Part of a small language model's weights.
Training: a variant of SOAP for these matrices, 114M tokens, 7364 steps.
Each number is 200 + 40 x the weight over its row's rms, rounded and kept within 0 to 999. Layers, rows and columns count from 0. The size before them is the row's rms in percent of the matrix's.

# layer 10 MLP down (transposed), 512x128, rms 0.196, rows 279-306, columns 0-127
094,208,173,185,160,138,138,203,268,220,243,186,165,190,233,218,140,208,202,156,212,211,212,192,179,221,141,225,146,206,167,138,222,233,179,245,226,280,230,197,213,220,258,193,135,299,150,170,134,194,145,142,185,222,255,147,208,310,178,175,246,204,225,227,147,199,196,180,181,235,173,230,182,114,158,221,256,160,154,153,199,214,208,210,228,221,221,194,144,204,198,265,227,166,191,271,262,260,138,136,194,168,175,230,183,190,177,198,209,174,184,155,233,161,196,198,213,277,266,194,156,98,235,183,244,194,132,225,211
099,235,237,286,238,135,215,274,178,210,224,193,191,155,232,183,178,232,244,135,181,187,238,279,219,263,192,155,154,207,149,154,179,192,182,242,203,199,211,204,172,176,238,218,189,264,192,249,144,251,221,143,213,168,185,161,196,245,193,199,172,175,248,224,192,208,192,152,224,197,230,206,167,132,142,174,223,256,262,211,188,175,185,240,228,62,163,153,185,193,222,189,292,245,255,177,249,225,166,315,215,251,93,226,162,193,151,210,216,219,159,260,194,181,184,185,202,211,175,184,223,155,171,184,243,166,262,227,170
096,243,276,116,191,239,268,150,213,218,219,224,162,175,202,233,155,242,196,178,245,207,161,209,242,257,201,208,183,210,216,211,207,173,171,226,246,171,223,109,330,208,150,269,148,234,231,246,176,207,216,158,182,202,170,226,196,275,212,231,103,180,190,224,208,251,198,270,201,163,183,202,226,178,201,188,241,168,236,197,170,150,120,170,166,163,155,174,124,235,186,207,221,201,182,249,207,180,181,194,150,266,151,216,193,246,142,181,120,148,186,294,167,166,195,151,191,205,240,196,245,143,132,161,192,192,165,163,180
101,198,180,199,227,187,229,248,175,243,122,193,205,239,186,206,181,255,257,238,228,221,225,241,214,206,227,191,185,203,131,238,266,246,165,205,188,140,241,130,210,147,301,299,196,159,182,201,157,122,201,225,160,176,228,199,218,149,128,188,214,204,202,142,229,150,197,214,195,180,150,204,195,153,186,200,239,205,257,266,162,220,284,224,239,233,184,236,183,199,218,193,186,210,221,267,193,227,87,92,182,233,282,243,161,204,186,153,178,215,218,206,213,183,163,158,185,177,187,157,254,254,250,180,214,266,137,254,183
091,213,163,242,143,215,158,135,167,245,236,142,199,197,198,239,107,196,120,221,174,229,206,214,132,218,206,254,183,208,193,169,162,146,264,140,191,226,228,289,147,178,224,131,203,322,196,238,173,225,209,245,155,150,213,171,157,220,195,130,204,208,228,172,219,210,251,230,140,185,208,236,194,183,167,192,197,180,199,223,209,131,132,194,139,170,193,211,185,203,216,148,225,204,232,245,174,194,202,143,118,206,242,150,183,208,195,166,93,159,216,169,192,217,213,233,266,316,213,184,232,210,150,202,196,194,163,143,208
093,270,219,276,241,153,178,246,159,232,159,151,191,160,177,250,181,226,255,125,217,222,256,176,213,179,251,169,205,206,164,233,242,163,230,181,240,229,195,194,166,246,160,235,229,137,274,225,173,167,176,110,131,195,263,166,222,213,168,189,221,217,221,236,164,206,203,237,188,162,211,104,260,226,187,205,168,193,186,140,252,236,216,131,239,149,137,207,235,168,170,226,179,233,158,239,230,180,162,198,192,269,253,226,249,167,182,184,247,218,226,201,184,124,251,183,193,178,207,214,253,225,169,221,258,127,185,318,243
105,143,223,211,179,184,125,227,257,229,200,257,216,215,215,249,237,262,173,214,176,128,220,200,230,202,189,223,169,241,154,179,158,153,161,262,157,258,166,245,150,167,194,232,108,241,171,159,181,242,179,203,203,213,192,96,153,204,123,189,210,225,228,187,177,183,216,174,130,181,125,144,143,178,246,181,210,169,180,177,225,180,232,262,250,209,184,240,132,129,189,228,244,189,186,224,194,190,207,155,232,177,134,191,206,165,212,165,114,243,243,210,147,162,226,271,239,164,133,159,260,256,178,247,166,161,161,144,221
100,208,229,242,178,249,209,185,221,224,264,160,180,209,209,249,196,259,168,198,196,192,195,188,181,143,194,149,231,228,147,255,218,248,210,126,161,180,252,202,194,178,198,141,230,266,197,186,167,143,209,188,200,235,185,171,195,181,226,180,277,245,226,174,166,235,180,199,177,234,176,184,130,139,259,222,266,196,288,225,282,279,173,186,246,182,223,243,180,160,289,225,164,221,112,158,109,186,261,152,125,194,126,212,273,248,205,180,171,163,244,205,178,160,234,217,208,107,148,185,251,219,212,215,225,151,196,209,212
093,297,167,258,201,222,251,167,151,202,236,140,230,197,142,132,176,203,128,228,172,190,109,240,218,249,280,236,129,184,171,204,197,211,187,215,252,178,260,202,226,202,236,178,180,173,185,118,246,267,223,175,108,204,200,262,148,208,165,150,265,172,210,132,198,201,198,214,193,212,195,178,217,205,217,213,145,190,240,213,203,145,231,197,167,264,226,163,234,180,232,171,169,175,254,251,198,119,156,246,196,230,163,254,240,229,140,255,196,159,193,186,176,178,172,136,157,223,264,162,225,212,210,255,228,219,131,258,210
096,246,227,179,193,209,187,257,134,150,179,158,162,173,241,254,223,188,163,196,139,208,238,203,180,175,134,237,215,236,168,246,235,148,272,283,243,132,239,206,192,171,150,288,226,164,211,252,151,232,243,165,241,231,247,213,238,194,189,159,219,203,219,274,197,162,196,148,235,216,195,229,290,152,206,157,163,241,213,227,231,195,166,155,257,282,158,202,180,263,197,181,130,205,257,242,202,203,248,240,186,237,188,216,221,223,186,134,138,235,214,220,160,169,138,188,249,188,253,220,213,162,267,230,215,167,107,153,178
103,213,201,239,242,153,182,264,199,230,206,244,245,188,197,186,130,212,160,143,163,215,249,262,271,221,230,170,240,239,222,141,200,227,226,269,124,218,217,191,204,231,173,215,177,211,198,170,135,202,203,152,241,195,260,292,215,191,165,234,215,229,161,271,265,119,161,195,228,196,181,214,231,166,96,208,223,176,169,192,203,202,246,164,256,139,179,212,139,201,142,239,196,193,292,174,157,236,255,147,151,243,162,167,241,202,199,187,193,264,205,200,227,175,176,171,252,262,118,229,229,233,295,182,199,180,238,183,235
095,190,200,148,158,170,235,183,231,175,297,230,240,223,171,142,225,220,197,202,159,207,200,163,225,256,182,203,217,225,253,152,223,216,205,307,227,230,210,161,230,229,205,144,204,201,169,149,205,191,252,237,164,134,175,156,239,192,202,175,184,148,258,212,158,187,208,207,162,140,240,123,252,145,183,257,182,187,236,142,249,193,214,201,163,259,142,170,226,233,210,174,140,132,203,248,242,223,186,194,255,168,193,284,208,162,180,214,89,278,194,167,246,183,133,206,155,157,247,187,152,159,229,156,199,127,186,184,273
098,183,151,205,218,157,186,156,214,161,259,173,158,143,239,216,179,206,189,210,127,226,128,118,308,213,212,228,223,236,191,161,196,254,227,259,241,235,198,194,178,207,204,162,252,148,219,273,153,171,205,201,186,205,198,207,234,109,212,161,170,166,197,135,223,226,179,217,231,193,195,151,183,223,244,186,112,228,244,215,166,130,251,233,253,233,151,188,180,92,236,211,167,148,175,232,226,256,154,170,258,277,163,252,178,172,207,162,198,196,169,150,287,206,242,184,178,213,250,125,199,193,243,211,222,250,151,201,205
110,106,108,176,224,199,291,162,184,138,212,189,213,218,230,185,262,198,275,146,189,184,161,200,193,183,176,215,191,203,194,232,159,185,213,197,255,197,183,208,225,178,203,177,184,174,176,231,217,202,213,141,198,211,181,160,187,212,290,241,224,196,173,240,124,168,165,243,177,216,189,224,213,141,274,219,220,202,222,222,179,198,245,158,135,228,175,177,246,197,117,213,224,211,242,105,198,160,200,111,256,201,149,168,152,231,210,169,185,216,197,190,149,253,171,192,194,234,272,250,120,217,285,256,108,194,126,250,249
099,221,259,268,222,148,136,257,201,194,137,201,193,207,212,145,151,192,255,269,219,204,206,222,169,249,215,197,206,262,212,226,219,264,277,187,249,234,187,135,183,171,279,221,225,172,206,170,205,282,227,134,200,228,285,187,212,180,185,128,187,173,277,195,172,125,220,244,205,215,203,205,156,164,258,221,172,268,235,207,206,261,151,213,195,186,192,171,215,156,173,200,170,181,183,207,228,170,193,266,151,183,211,208,198,294,186,301,188,173,125,212,179,186,250,137,268,132,179,179,226,172,221,238,252,156,242,231,185
104,232,218,158,174,162,191,210,208,186,279,196,246,252,177,217,134,151,243,234,219,238,166,240,146,202,237,170,254,243,104,210,226,191,186,159,205,241,214,227,214,162,151,174,221,185,125,169,113,148,277,281,123,201,157,186,241,280,193,262,121,235,272,209,188,177,136,226,222,164,190,202,155,195,142,202,278,209,192,160,187,254,175,168,210,186,229,225,226,239,265,224,219,241,153,255,305,199,215,230,202,233,145,188,201,181,230,157,215,223,182,177,244,190,184,183,276,148,185,157,215,188,163,220,198,191,208,178,254
100,112,159,128,160,172,226,165,185,188,163,149,234,197,208,174,211,268,214,234,180,180,197,212,211,156,209,231,181,290,176,279,210,191,206,215,220,140,203,238,182,226,217,187,198,186,160,180,177,254,165,200,232,248,158,203,181,248,169,235,176,188,191,225,241,217,192,165,259,231,254,248,226,183,166,202,160,182,172,166,231,261,216,162,177,225,213,180,156,150,256,218,172,156,152,160,240,278,222,120,147,203,200,110,178,236,205,209,256,144,236,256,241,234,233,247,230,198,150,119,253,275,272,183,245,197,327,229,204
106,213,195,175,251,175,218,242,148,267,212,191,235,217,255,218,247,159,152,222,196,210,125,212,196,170,195,158,243,235,210,153,157,180,133,223,254,188,253,171,236,199,172,192,179,183,218,194,176,152,286,264,249,166,244,234,216,165,183,228,237,230,220,207,270,210,186,167,182,230,227,297,214,101,219,155,184,191,260,243,254,195,243,173,220,130,210,162,174,214,154,206,212,230,178,127,205,229,196,297,179,243,103,253,193,108,134,155,248,137,172,252,194,178,208,156,196,224,181,194,210,227,219,193,187,141,124,176,208
109,223,220,109,241,142,198,252,253,258,211,171,192,219,162,197,249,204,178,246,183,228,186,211,219,174,230,210,168,204,176,145,195,204,224,193,233,152,262,220,232,226,228,103,274,202,208,142,185,136,142,201,168,214,255,259,148,165,212,239,155,211,218,244,183,203,174,180,138,236,187,185,160,182,191,232,182,235,266,257,245,158,257,232,231,213,197,192,170,216,247,198,118,173,210,199,144,105,114,175,184,133,107,220,207,251,207,228,261,130,243,149,191,195,194,224,134,196,205,286,203,174,232,193,215,138,240,213,235
098,201,196,230,199,171,223,173,78,232,162,231,93,217,245,221,241,264,209,135,287,265,192,252,172,224,208,149,187,225,199,244,221,211,104,255,265,147,204,250,168,219,198,198,124,245,149,224,144,155,156,248,195,257,191,147,167,143,245,265,194,234,177,224,198,230,192,188,145,216,259,168,231,227,166,174,197,203,188,222,157,244,154,240,206,163,189,216,199,178,208,243,183,209,227,207,152,226,158,275,209,213,193,202,239,216,213,229,201,219,139,214,246,238,220,130,221,199,201,137,268,241,169,238,215,190,241,283,195
087,218,152,237,195,248,178,158,178,216,160,193,165,193,158,116,198,263,191,141,136,211,191,268,163,252,204,204,158,183,194,121,180,223,282,257,237,229,195,246,217,164,267,87,194,187,151,216,174,269,211,281,162,213,199,230,206,196,159,117,204,258,205,78,244,194,243,165,156,206,230,209,186,174,130,190,209,221,205,267,169,165,199,146,184,212,209,152,187,179,148,198,218,201,212,205,169,202,181,166,128,225,181,146,149,192,186,179,181,195,142,153,185,231,129,262,202,234,173,211,231,236,241,167,148,138,173,211,179
095,188,229,191,253,165,177,237,206,188,115,242,212,228,159,257,197,187,194,200,252,222,187,159,181,210,223,187,223,150,217,266,221,222,159,204,109,139,178,172,250,238,166,222,244,198,171,224,241,205,199,107,186,160,169,204,175,226,213,255,134,177,185,236,147,228,124,212,194,195,215,97,188,239,206,221,257,255,178,157,189,233,223,166,252,184,181,204,156,147,236,161,118,228,193,221,235,209,190,211,203,132,236,223,225,138,201,166,81,253,262,183,132,132,163,150,169,226,209,183,224,153,198,178,229,228,230,296,240
110,172,186,172,220,237,210,149,146,161,192,187,189,166,152,86,222,209,158,218,216,269,187,176,169,244,283,187,157,139,222,184,160,174,173,196,128,162,195,157,163,151,141,155,155,164,248,156,195,115,217,257,209,234,209,210,223,156,168,164,109,250,157,154,190,262,203,226,199,196,216,114,246,190,229,244,201,287,217,225,222,120,188,168,264,223,178,191,164,179,217,244,226,203,166,244,226,195,226,237,163,231,100,205,257,208,130,209,232,166,180,164,227,197,198,214,143,223,179,170,215,195,133,138,202,184,148,178,227
106,206,253,148,216,174,164,209,109,285,147,233,204,182,185,114,212,172,228,226,144,153,196,212,232,165,214,193,162,242,202,152,113,223,244,195,274,197,209,247,201,143,267,222,221,222,111,246,143,278,198,206,249,132,199,171,226,203,258,169,211,235,195,189,177,178,146,221,271,218,167,231,153,127,274,205,196,210,303,217,199,206,197,156,208,171,223,223,172,175,200,137,107,209,260,179,218,165,218,151,174,195,178,180,202,173,226,225,223,152,184,238,230,155,181,210,179,151,179,182,159,232,228,224,252,199,134,235,143
096,209,225,306,209,226,205,221,142,208,226,138,237,232,181,157,220,182,245,182,186,178,163,216,203,228,245,240,232,173,196,306,245,215,168,216,222,191,241,211,186,172,178,172,213,307,116,178,162,172,199,174,176,196,231,240,192,237,160,210,219,176,221,246,178,205,211,215,261,207,112,249,196,177,158,231,258,235,249,173,127,159,169,275,221,217,250,168,199,195,223,169,235,224,179,255,190,294,168,214,81,198,216,197,232,136,231,165,145,222,172,204,194,271,241,205,221,234,203,230,233,211,175,208,256,180,86,154,211
092,185,225,264,223,181,252,182,205,204,198,270,227,230,232,229,337,143,173,158,154,182,195,141,243,197,126,237,212,222,196,185,233,215,143,233,167,218,208,297,224,203,190,195,209,211,223,237,212,252,132,151,180,207,175,170,166,249,214,193,201,181,215,272,174,218,154,226,193,163,227,258,254,186,168,151,203,130,201,184,268,231,272,247,262,141,236,193,182,229,124,169,220,170,243,238,174,232,146,180,273,194,242,155,174,217,205,224,201,157,297,192,185,130,188,195,214,212,254,235,198,210,268,265,197,189,142,176,244
102,259,208,160,162,189,229,173,156,120,187,224,214,221,197,203,134,262,197,173,141,216,190,193,95,183,175,162,164,206,209,198,177,155,179,127,222,95,256,281,135,205,190,252,212,233,170,250,169,230,269,229,240,206,309,144,211,189,196,156,148,183,166,221,153,156,131,178,200,151,197,183,276,237,248,172,208,193,233,211,222,180,192,165,193,116,262,231,161,214,186,99,222,166,196,106,221,205,206,165,203,177,203,189,151,200,180,250,236,187,166,167,248,204,171,204,228,192,231,189,171,194,161,150,193,238,259,206,184
109,205,141,164,201,211,155,260,147,243,120,138,134,148,208,197,128,227,175,181,282,210,225,160,199,210,300,160,218,177,183,199,179,256,210,129,201,177,213,187,243,118,176,191,201,155,211,221,240,300,267,128,171,246,220,170,179,279,238,241,221,210,197,214,136,228,162,183,176,112,178,180,186,210,211,217,209,188,165,220,206,160,186,241,186,202,261,175,206,170,219,175,193,246,264,169,213,166,194,166,256,224,249,206,159,284,202,145,275,156,155,221,192,196,233,173,170,126,209,194,155,163,242,197,228,160,164,232,246
# layer 10 MLP up, 512x128, rms 0.196, rows 280-306, columns 0-127
104,216,234,175,171,222,127,192,166,175,233,109,155,255,218,246,172,209,194,279,206,235,157,127,215,223,164,203,264,213,179,186,184,171,132,232,115,272,194,211,161,227,166,218,207,178,138,211,185,177,130,279,126,210,182,206,144,191,251,227,222,172,184,172,152,206,168,199,152,230,164,254,255,188,130,242,184,236,294,116,144,160,156,220,241,193,215,258,199,225,220,236,184,170,202,221,230,245,185,239,159,205,186,218,222,166,183,163,197,157,158,219,244,226,248,211,245,176,223,254,150,240,255,293,232,180,225,240,239
092,222,198,159,189,233,232,216,297,267,236,235,196,176,275,222,198,242,234,160,200,157,202,236,244,221,265,232,151,176,146,226,223,169,216,251,208,110,214,244,227,268,169,188,186,211,118,137,218,132,208,136,228,201,168,208,182,256,193,232,260,252,170,188,201,131,211,110,146,191,210,111,221,246,173,280,206,98,187,178,159,246,159,204,204,222,217,160,206,193,217,210,260,252,202,159,201,199,182,182,190,144,201,191,168,243,181,233,199,143,179,198,145,195,210,148,203,155,113,197,188,205,196,208,236,224,146,135,245
105,222,279,235,277,218,194,175,206,176,162,217,165,101,212,183,203,158,177,250,192,153,241,228,229,183,200,221,135,272,156,255,203,185,201,240,196,182,200,209,222,270,219,170,251,172,90,254,196,237,195,187,196,181,242,219,135,258,259,180,125,220,153,205,156,212,234,186,205,259,172,139,174,205,182,280,184,227,175,145,270,213,133,228,125,182,158,179,287,208,214,185,236,229,211,222,231,196,163,193,126,241,204,191,142,264,208,163,190,162,172,269,205,219,252,218,226,201,186,189,190,210,179,205,262,252,219,150,117
086,169,153,220,188,239,122,176,161,218,169,159,206,164,220,151,151,174,142,219,217,266,189,239,150,142,202,273,105,187,137,235,185,189,185,232,203,188,187,237,211,215,246,242,208,205,129,196,186,235,249,238,243,193,160,186,134,216,181,256,192,216,246,261,254,144,206,181,221,256,219,218,212,193,216,206,186,213,193,166,180,212,153,218,134,180,208,199,200,270,159,133,122,102,172,178,209,137,147,163,191,209,155,304,286,168,241,192,195,157,163,173,97,211,148,150,214,209,258,223,237,225,216,241,202,185,216,172,209
096,213,195,168,220,233,200,184,248,296,216,198,211,275,200,200,183,200,227,234,264,207,266,190,204,294,247,265,174,181,192,198,161,178,219,215,259,91,186,190,184,187,195,191,208,224,248,162,197,163,179,168,193,281,201,220,215,176,248,164,282,147,262,220,235,206,164,216,123,200,194,217,235,137,227,202,128,152,128,160,186,190,180,229,136,223,139,140,247,206,170,226,160,210,239,216,314,142,229,209,195,180,186,236,227,290,228,233,174,244,181,198,201,205,153,225,251,219,228,240,171,171,268,237,205,228,148,259,217
103,252,162,220,217,196,91,197,254,274,66,222,180,228,224,212,239,216,156,214,138,268,247,240,110,213,181,222,204,192,145,179,174,200,211,189,180,223,168,213,191,157,203,187,162,213,218,151,254,161,188,168,183,189,213,195,231,210,214,156,105,246,264,245,149,179,175,230,185,191,182,304,222,252,264,188,149,222,153,109,185,254,190,198,173,197,168,216,157,191,249,201,143,242,260,241,209,188,204,231,203,202,244,227,206,177,207,219,170,219,243,121,226,177,180,126,145,198,230,181,175,202,159,159,243,241,155,151,189
100,252,200,214,153,198,179,189,175,144,250,200,135,196,194,230,187,170,140,201,144,151,141,236,217,200,222,205,222,210,138,180,231,213,199,183,260,255,161,170,252,159,137,201,226,141,169,181,200,166,173,274,223,292,162,171,144,149,247,269,238,215,132,189,217,156,237,213,151,158,211,189,155,191,229,178,235,213,197,220,166,236,227,162,256,215,217,273,235,202,210,148,220,222,262,287,139,143,149,217,128,210,189,200,160,186,207,184,169,212,245,222,205,146,125,217,203,191,298,191,191,181,194,226,158,217,206,108,98
093,142,150,255,225,169,189,199,263,178,229,160,126,139,221,191,170,196,200,241,152,203,234,197,190,198,173,165,156,209,218,155,265,130,150,214,228,244,249,143,262,246,174,192,249,183,188,167,235,260,172,191,178,202,301,220,227,131,196,129,158,186,158,169,172,245,161,217,256,150,191,144,178,206,246,196,239,154,144,239,195,103,164,189,112,231,152,189,214,159,189,157,216,181,143,237,259,157,229,262,170,251,189,201,241,194,166,177,166,220,220,165,269,269,218,201,207,221,224,159,150,217,158,171,184,189,143,218,134
094,152,265,144,242,217,233,130,223,245,181,180,154,171,244,216,207,257,126,204,196,124,227,321,201,159,156,225,237,121,169,218,164,164,215,211,260,117,269,167,201,189,241,189,220,233,164,156,165,205,232,177,249,185,236,252,200,269,233,211,202,258,214,251,223,195,172,214,316,179,160,189,204,237,254,156,160,201,207,187,192,167,161,192,262,211,230,140,169,138,174,176,247,244,246,209,179,234,209,193,144,215,155,198,201,223,234,125,211,211,185,216,143,134,252,203,250,172,198,194,181,181,171,125,232,231,193,228,224
102,196,200,136,265,181,195,168,90,237,228,232,261,185,230,239,156,159,187,187,188,133,114,172,212,212,145,228,205,162,212,214,182,105,196,218,134,197,273,235,253,162,163,238,168,187,223,174,214,244,166,195,127,194,167,245,184,174,223,244,187,223,170,200,174,83,240,92,198,227,198,240,174,197,166,185,237,183,190,285,188,194,243,108,245,235,189,212,188,155,216,227,185,145,211,196,183,197,162,201,183,233,163,220,176,277,292,188,227,228,213,166,183,218,234,206,283,208,260,181,222,191,211,210,241,208,134,197,213
097,235,171,217,216,250,170,154,187,187,201,200,139,188,110,187,189,128,249,257,191,182,229,233,264,211,124,213,186,203,184,151,201,230,257,198,138,146,115,210,184,187,238,199,162,182,190,217,237,233,142,206,239,211,132,221,231,211,237,161,178,255,170,267,174,165,246,263,209,256,242,228,204,213,169,263,209,232,254,179,281,252,240,192,278,204,210,270,198,203,223,209,241,196,242,207,191,237,178,237,150,182,147,134,177,269,250,159,169,207,204,172,156,202,188,172,110,173,163,220,212,205,278,236,156,216,156,97,186
101,178,217,216,195,228,201,233,266,183,196,210,207,235,103,183,178,170,203,242,203,216,174,182,150,183,210,222,224,219,224,151,198,221,257,245,104,172,113,145,169,246,179,227,150,154,266,190,222,260,208,218,205,211,170,238,255,215,185,146,275,280,192,220,179,183,255,229,252,211,187,252,178,268,122,182,184,282,147,165,213,177,175,183,205,266,136,226,279,193,202,200,245,119,179,209,155,199,134,263,215,156,153,249,186,216,202,191,182,191,230,180,185,182,200,146,284,181,174,213,281,250,206,216,189,144,237,161,258
106,235,221,220,221,240,199,197,221,254,232,170,192,184,277,150,225,247,203,197,160,165,225,217,213,167,181,115,201,286,159,180,188,191,249,233,201,231,183,213,214,171,245,182,194,186,251,183,174,194,188,273,160,188,222,201,186,228,207,168,209,213,181,174,203,248,185,287,199,185,246,231,252,300,272,167,173,192,193,202,159,278,200,211,214,250,194,198,188,244,207,235,189,201,226,233,202,197,198,173,128,166,176,277,244,244,186,275,203,199,288,187,111,195,258,150,213,149,209,170,240,185,178,238,39,267,201,272,169
100,207,215,251,283,292,169,287,167,245,160,136,217,210,318,208,260,187,201,193,154,304,231,213,208,227,186,175,247,175,180,198,225,163,224,246,212,227,192,187,154,154,217,220,220,200,184,178,249,199,184,217,212,227,241,181,231,207,215,219,172,256,194,213,189,215,177,127,184,143,232,210,168,151,254,197,134,137,160,194,223,232,172,249,212,243,137,194,126,198,220,220,165,144,232,188,177,179,154,164,191,250,182,204,193,243,143,179,188,287,215,134,141,211,167,150,294,243,144,179,229,200,284,235,220,208,177,242,218
110,110,260,112,231,115,197,201,219,232,213,199,273,229,258,238,263,171,243,211,175,192,148,221,175,183,221,173,302,255,246,305,244,143,188,168,159,232,249,176,212,143,188,191,198,189,180,140,281,164,209,146,221,179,188,201,194,247,244,218,201,294,263,141,219,196,228,204,148,169,148,210,197,182,180,287,187,161,216,184,233,231,215,241,219,209,210,174,152,160,217,219,206,215,187,194,189,151,133,156,199,148,217,187,153,231,221,177,155,132,211,207,132,226,178,182,146,174,209,151,163,226,211,243,259,194,172,217,172
098,224,231,191,240,118,199,161,159,102,213,135,127,223,182,214,183,243,200,238,194,192,164,248,213,210,302,175,262,234,204,183,226,158,208,265,163,151,178,238,190,218,209,218,227,140,241,152,173,211,207,220,257,249,177,210,170,230,207,139,230,216,238,244,209,157,250,225,194,133,173,296,191,116,233,146,155,199,192,219,193,240,242,205,202,246,239,205,135,232,205,219,198,213,180,177,240,245,184,234,255,271,155,177,268,229,110,177,211,217,264,211,184,150,175,192,194,233,157,131,181,190,250,197,127,158,181,153,252
105,167,257,196,176,231,169,209,215,168,109,184,189,153,157,201,195,203,146,256,142,241,176,209,222,170,218,227,253,241,255,190,117,187,212,232,162,276,225,209,241,250,182,291,200,198,133,144,162,227,237,175,161,229,218,209,149,148,187,242,246,169,221,200,172,214,201,250,229,213,180,229,293,159,171,184,253,250,195,198,248,226,175,273,244,197,249,220,237,184,246,196,161,299,244,178,234,225,232,142,223,234,180,157,262,202,230,162,191,245,174,183,207,213,207,140,140,130,228,271,133,156,149,231,184,196,205,126,169
116,205,152,231,240,181,228,200,159,218,140,185,180,192,132,169,198,146,203,212,143,223,153,258,221,157,183,219,245,228,168,180,209,144,160,240,137,166,173,204,229,162,116,187,207,167,294,178,175,193,206,213,297,215,172,161,224,193,218,255,221,213,149,178,221,197,154,253,186,134,181,190,248,94,180,170,224,185,317,182,158,228,206,208,290,240,272,174,250,196,173,230,177,204,197,239,197,308,203,200,122,201,161,210,169,242,177,254,175,178,187,214,168,185,234,205,286,223,188,183,225,149,158,215,143,185,258,219,210
103,251,170,222,177,247,144,212,262,150,126,176,256,165,228,259,248,134,192,234,222,174,244,199,147,235,208,212,183,207,113,192,195,146,151,181,136,186,250,187,207,249,218,229,206,171,159,146,146,207,241,168,223,128,147,197,221,167,217,271,213,147,215,212,245,249,225,231,203,125,164,242,250,232,160,195,165,205,199,207,195,192,202,218,197,137,135,145,161,221,125,214,239,141,205,172,180,256,238,262,206,249,228,194,217,159,139,175,184,257,180,282,192,182,232,162,167,222,213,289,212,283,260,200,246,201,179,156,163
095,210,150,266,127,231,132,172,171,174,149,182,184,181,169,237,198,165,207,142,178,134,146,168,203,194,168,260,196,232,260,216,178,202,201,222,244,251,210,226,226,136,167,177,71,190,195,187,189,152,234,146,176,248,166,240,199,192,171,210,228,156,206,198,219,154,258,110,158,258,204,285,242,201,181,258,185,204,260,180,191,181,183,246,227,226,251,149,224,217,92,131,170,262,190,191,165,198,215,210,163,126,189,246,214,181,171,251,208,172,206,181,229,158,136,199,235,165,250,197,262,274,182,180,227,196,147,168,203
102,231,167,200,166,194,171,206,177,220,252,160,213,147,223,292,177,236,258,221,172,200,238,239,170,163,158,184,128,220,246,175,175,187,174,190,194,237,256,202,201,253,180,219,106,198,226,183,185,239,246,255,256,217,243,225,212,250,215,250,158,236,145,151,309,192,229,240,179,206,172,238,283,232,256,228,140,189,144,195,205,194,104,254,175,210,208,189,199,189,198,219,304,232,258,220,203,183,163,151,221,211,253,255,181,200,196,187,214,91,244,252,263,235,258,199,240,126,186,241,182,248,211,226,192,227,180,218,181
112,193,215,190,237,268,244,216,231,203,127,142,189,245,137,189,235,165,185,196,199,233,171,210,247,214,97,210,209,242,230,151,208,157,192,210,121,213,225,195,196,216,158,158,145,218,158,131,164,177,256,153,192,189,116,226,180,270,185,233,215,211,209,202,179,245,228,95,268,158,162,221,153,250,165,198,132,203,212,190,201,207,229,207,281,224,120,224,222,195,187,207,119,207,215,251,97,234,259,236,207,168,180,202,225,198,153,192,157,92,235,177,265,173,226,234,178,222,133,189,216,218,200,193,140,194,211,167,196
106,274,248,204,209,196,126,226,212,146,159,184,238,195,131,269,249,173,166,217,216,171,144,187,210,172,189,253,192,271,185,122,260,225,165,188,209,189,241,221,217,176,181,192,205,175,171,222,217,207,190,212,255,225,224,234,195,159,214,210,167,183,127,188,225,204,255,167,234,161,227,138,170,185,142,236,239,273,149,148,176,265,216,162,199,217,178,173,173,211,211,197,167,218,198,251,221,274,61,205,192,98,205,146,263,262,188,135,160,218,218,259,174,203,211,228,207,214,236,135,184,251,126,259,204,193,225,130,190
088,220,236,175,244,244,174,211,126,215,161,104,163,175,198,140,225,103,224,215,145,164,234,148,219,228,239,225,203,164,141,169,199,160,212,182,160,147,174,238,248,166,186,186,210,236,112,195,189,203,181,176,218,268,176,153,223,236,211,299,142,142,174,268,166,183,149,264,216,221,250,244,186,193,222,165,208,260,200,156,244,203,243,215,127,220,271,187,187,165,191,194,222,198,179,259,292,182,214,170,220,184,176,171,135,205,216,170,151,258,154,223,253,198,215,167,254,210,236,133,176,191,139,146,212,138,158,198,186
103,251,191,124,189,200,176,223,130,227,182,206,208,193,173,210,186,147,159,194,191,200,213,236,256,176,233,218,183,201,242,135,142,203,198,199,235,238,217,217,100,152,131,202,225,163,263,174,249,134,206,199,156,307,113,240,166,146,188,245,248,179,154,194,184,254,150,227,113,188,212,234,197,201,261,258,191,220,173,175,201,146,216,237,158,222,189,177,220,136,216,232,117,139,154,207,236,221,225,265,204,169,245,172,229,187,161,189,193,172,127,256,144,181,191,209,214,207,201,175,155,232,179,239,91,218,174,232,138
098,186,184,132,217,198,232,299,184,167,193,219,234,257,208,293,130,156,180,183,238,116,181,223,227,249,184,171,193,240,177,195,196,210,187,219,167,229,232,196,260,114,283,206,232,156,166,216,213,185,294,247,235,162,152,205,171,219,189,278,221,189,274,180,218,250,225,174,165,201,163,222,199,213,131,217,189,205,141,147,255,261,220,229,219,223,178,215,196,188,154,242,218,219,190,181,250,214,167,198,163,150,271,181,219,248,206,183,150,191,205,143,213,123,112,268,249,114,183,158,184,248,217,227,243,231,164,182,179
111,221,176,221,247,157,284,237,273,222,164,209,238,167,233,232,252,157,172,217,214,167,181,159,256,240,176,168,246,198,157,218,209,170,228,165,205,95,243,180,154,202,106,177,215,189,255,205,214,239,244,200,192,106,211,232,164,143,261,195,155,163,224,254,276,164,285,213,175,162,209,202,222,206,238,238,225,206,204,208,210,167,216,185,153,197,187,185,131,163,145,163,218,150,231,247,209,210,224,129,173,128,204,197,150,215,212,165,204,199,176,159,252,180,157,204,159,162,303,174,166,274,205,225,183,226,97,236,219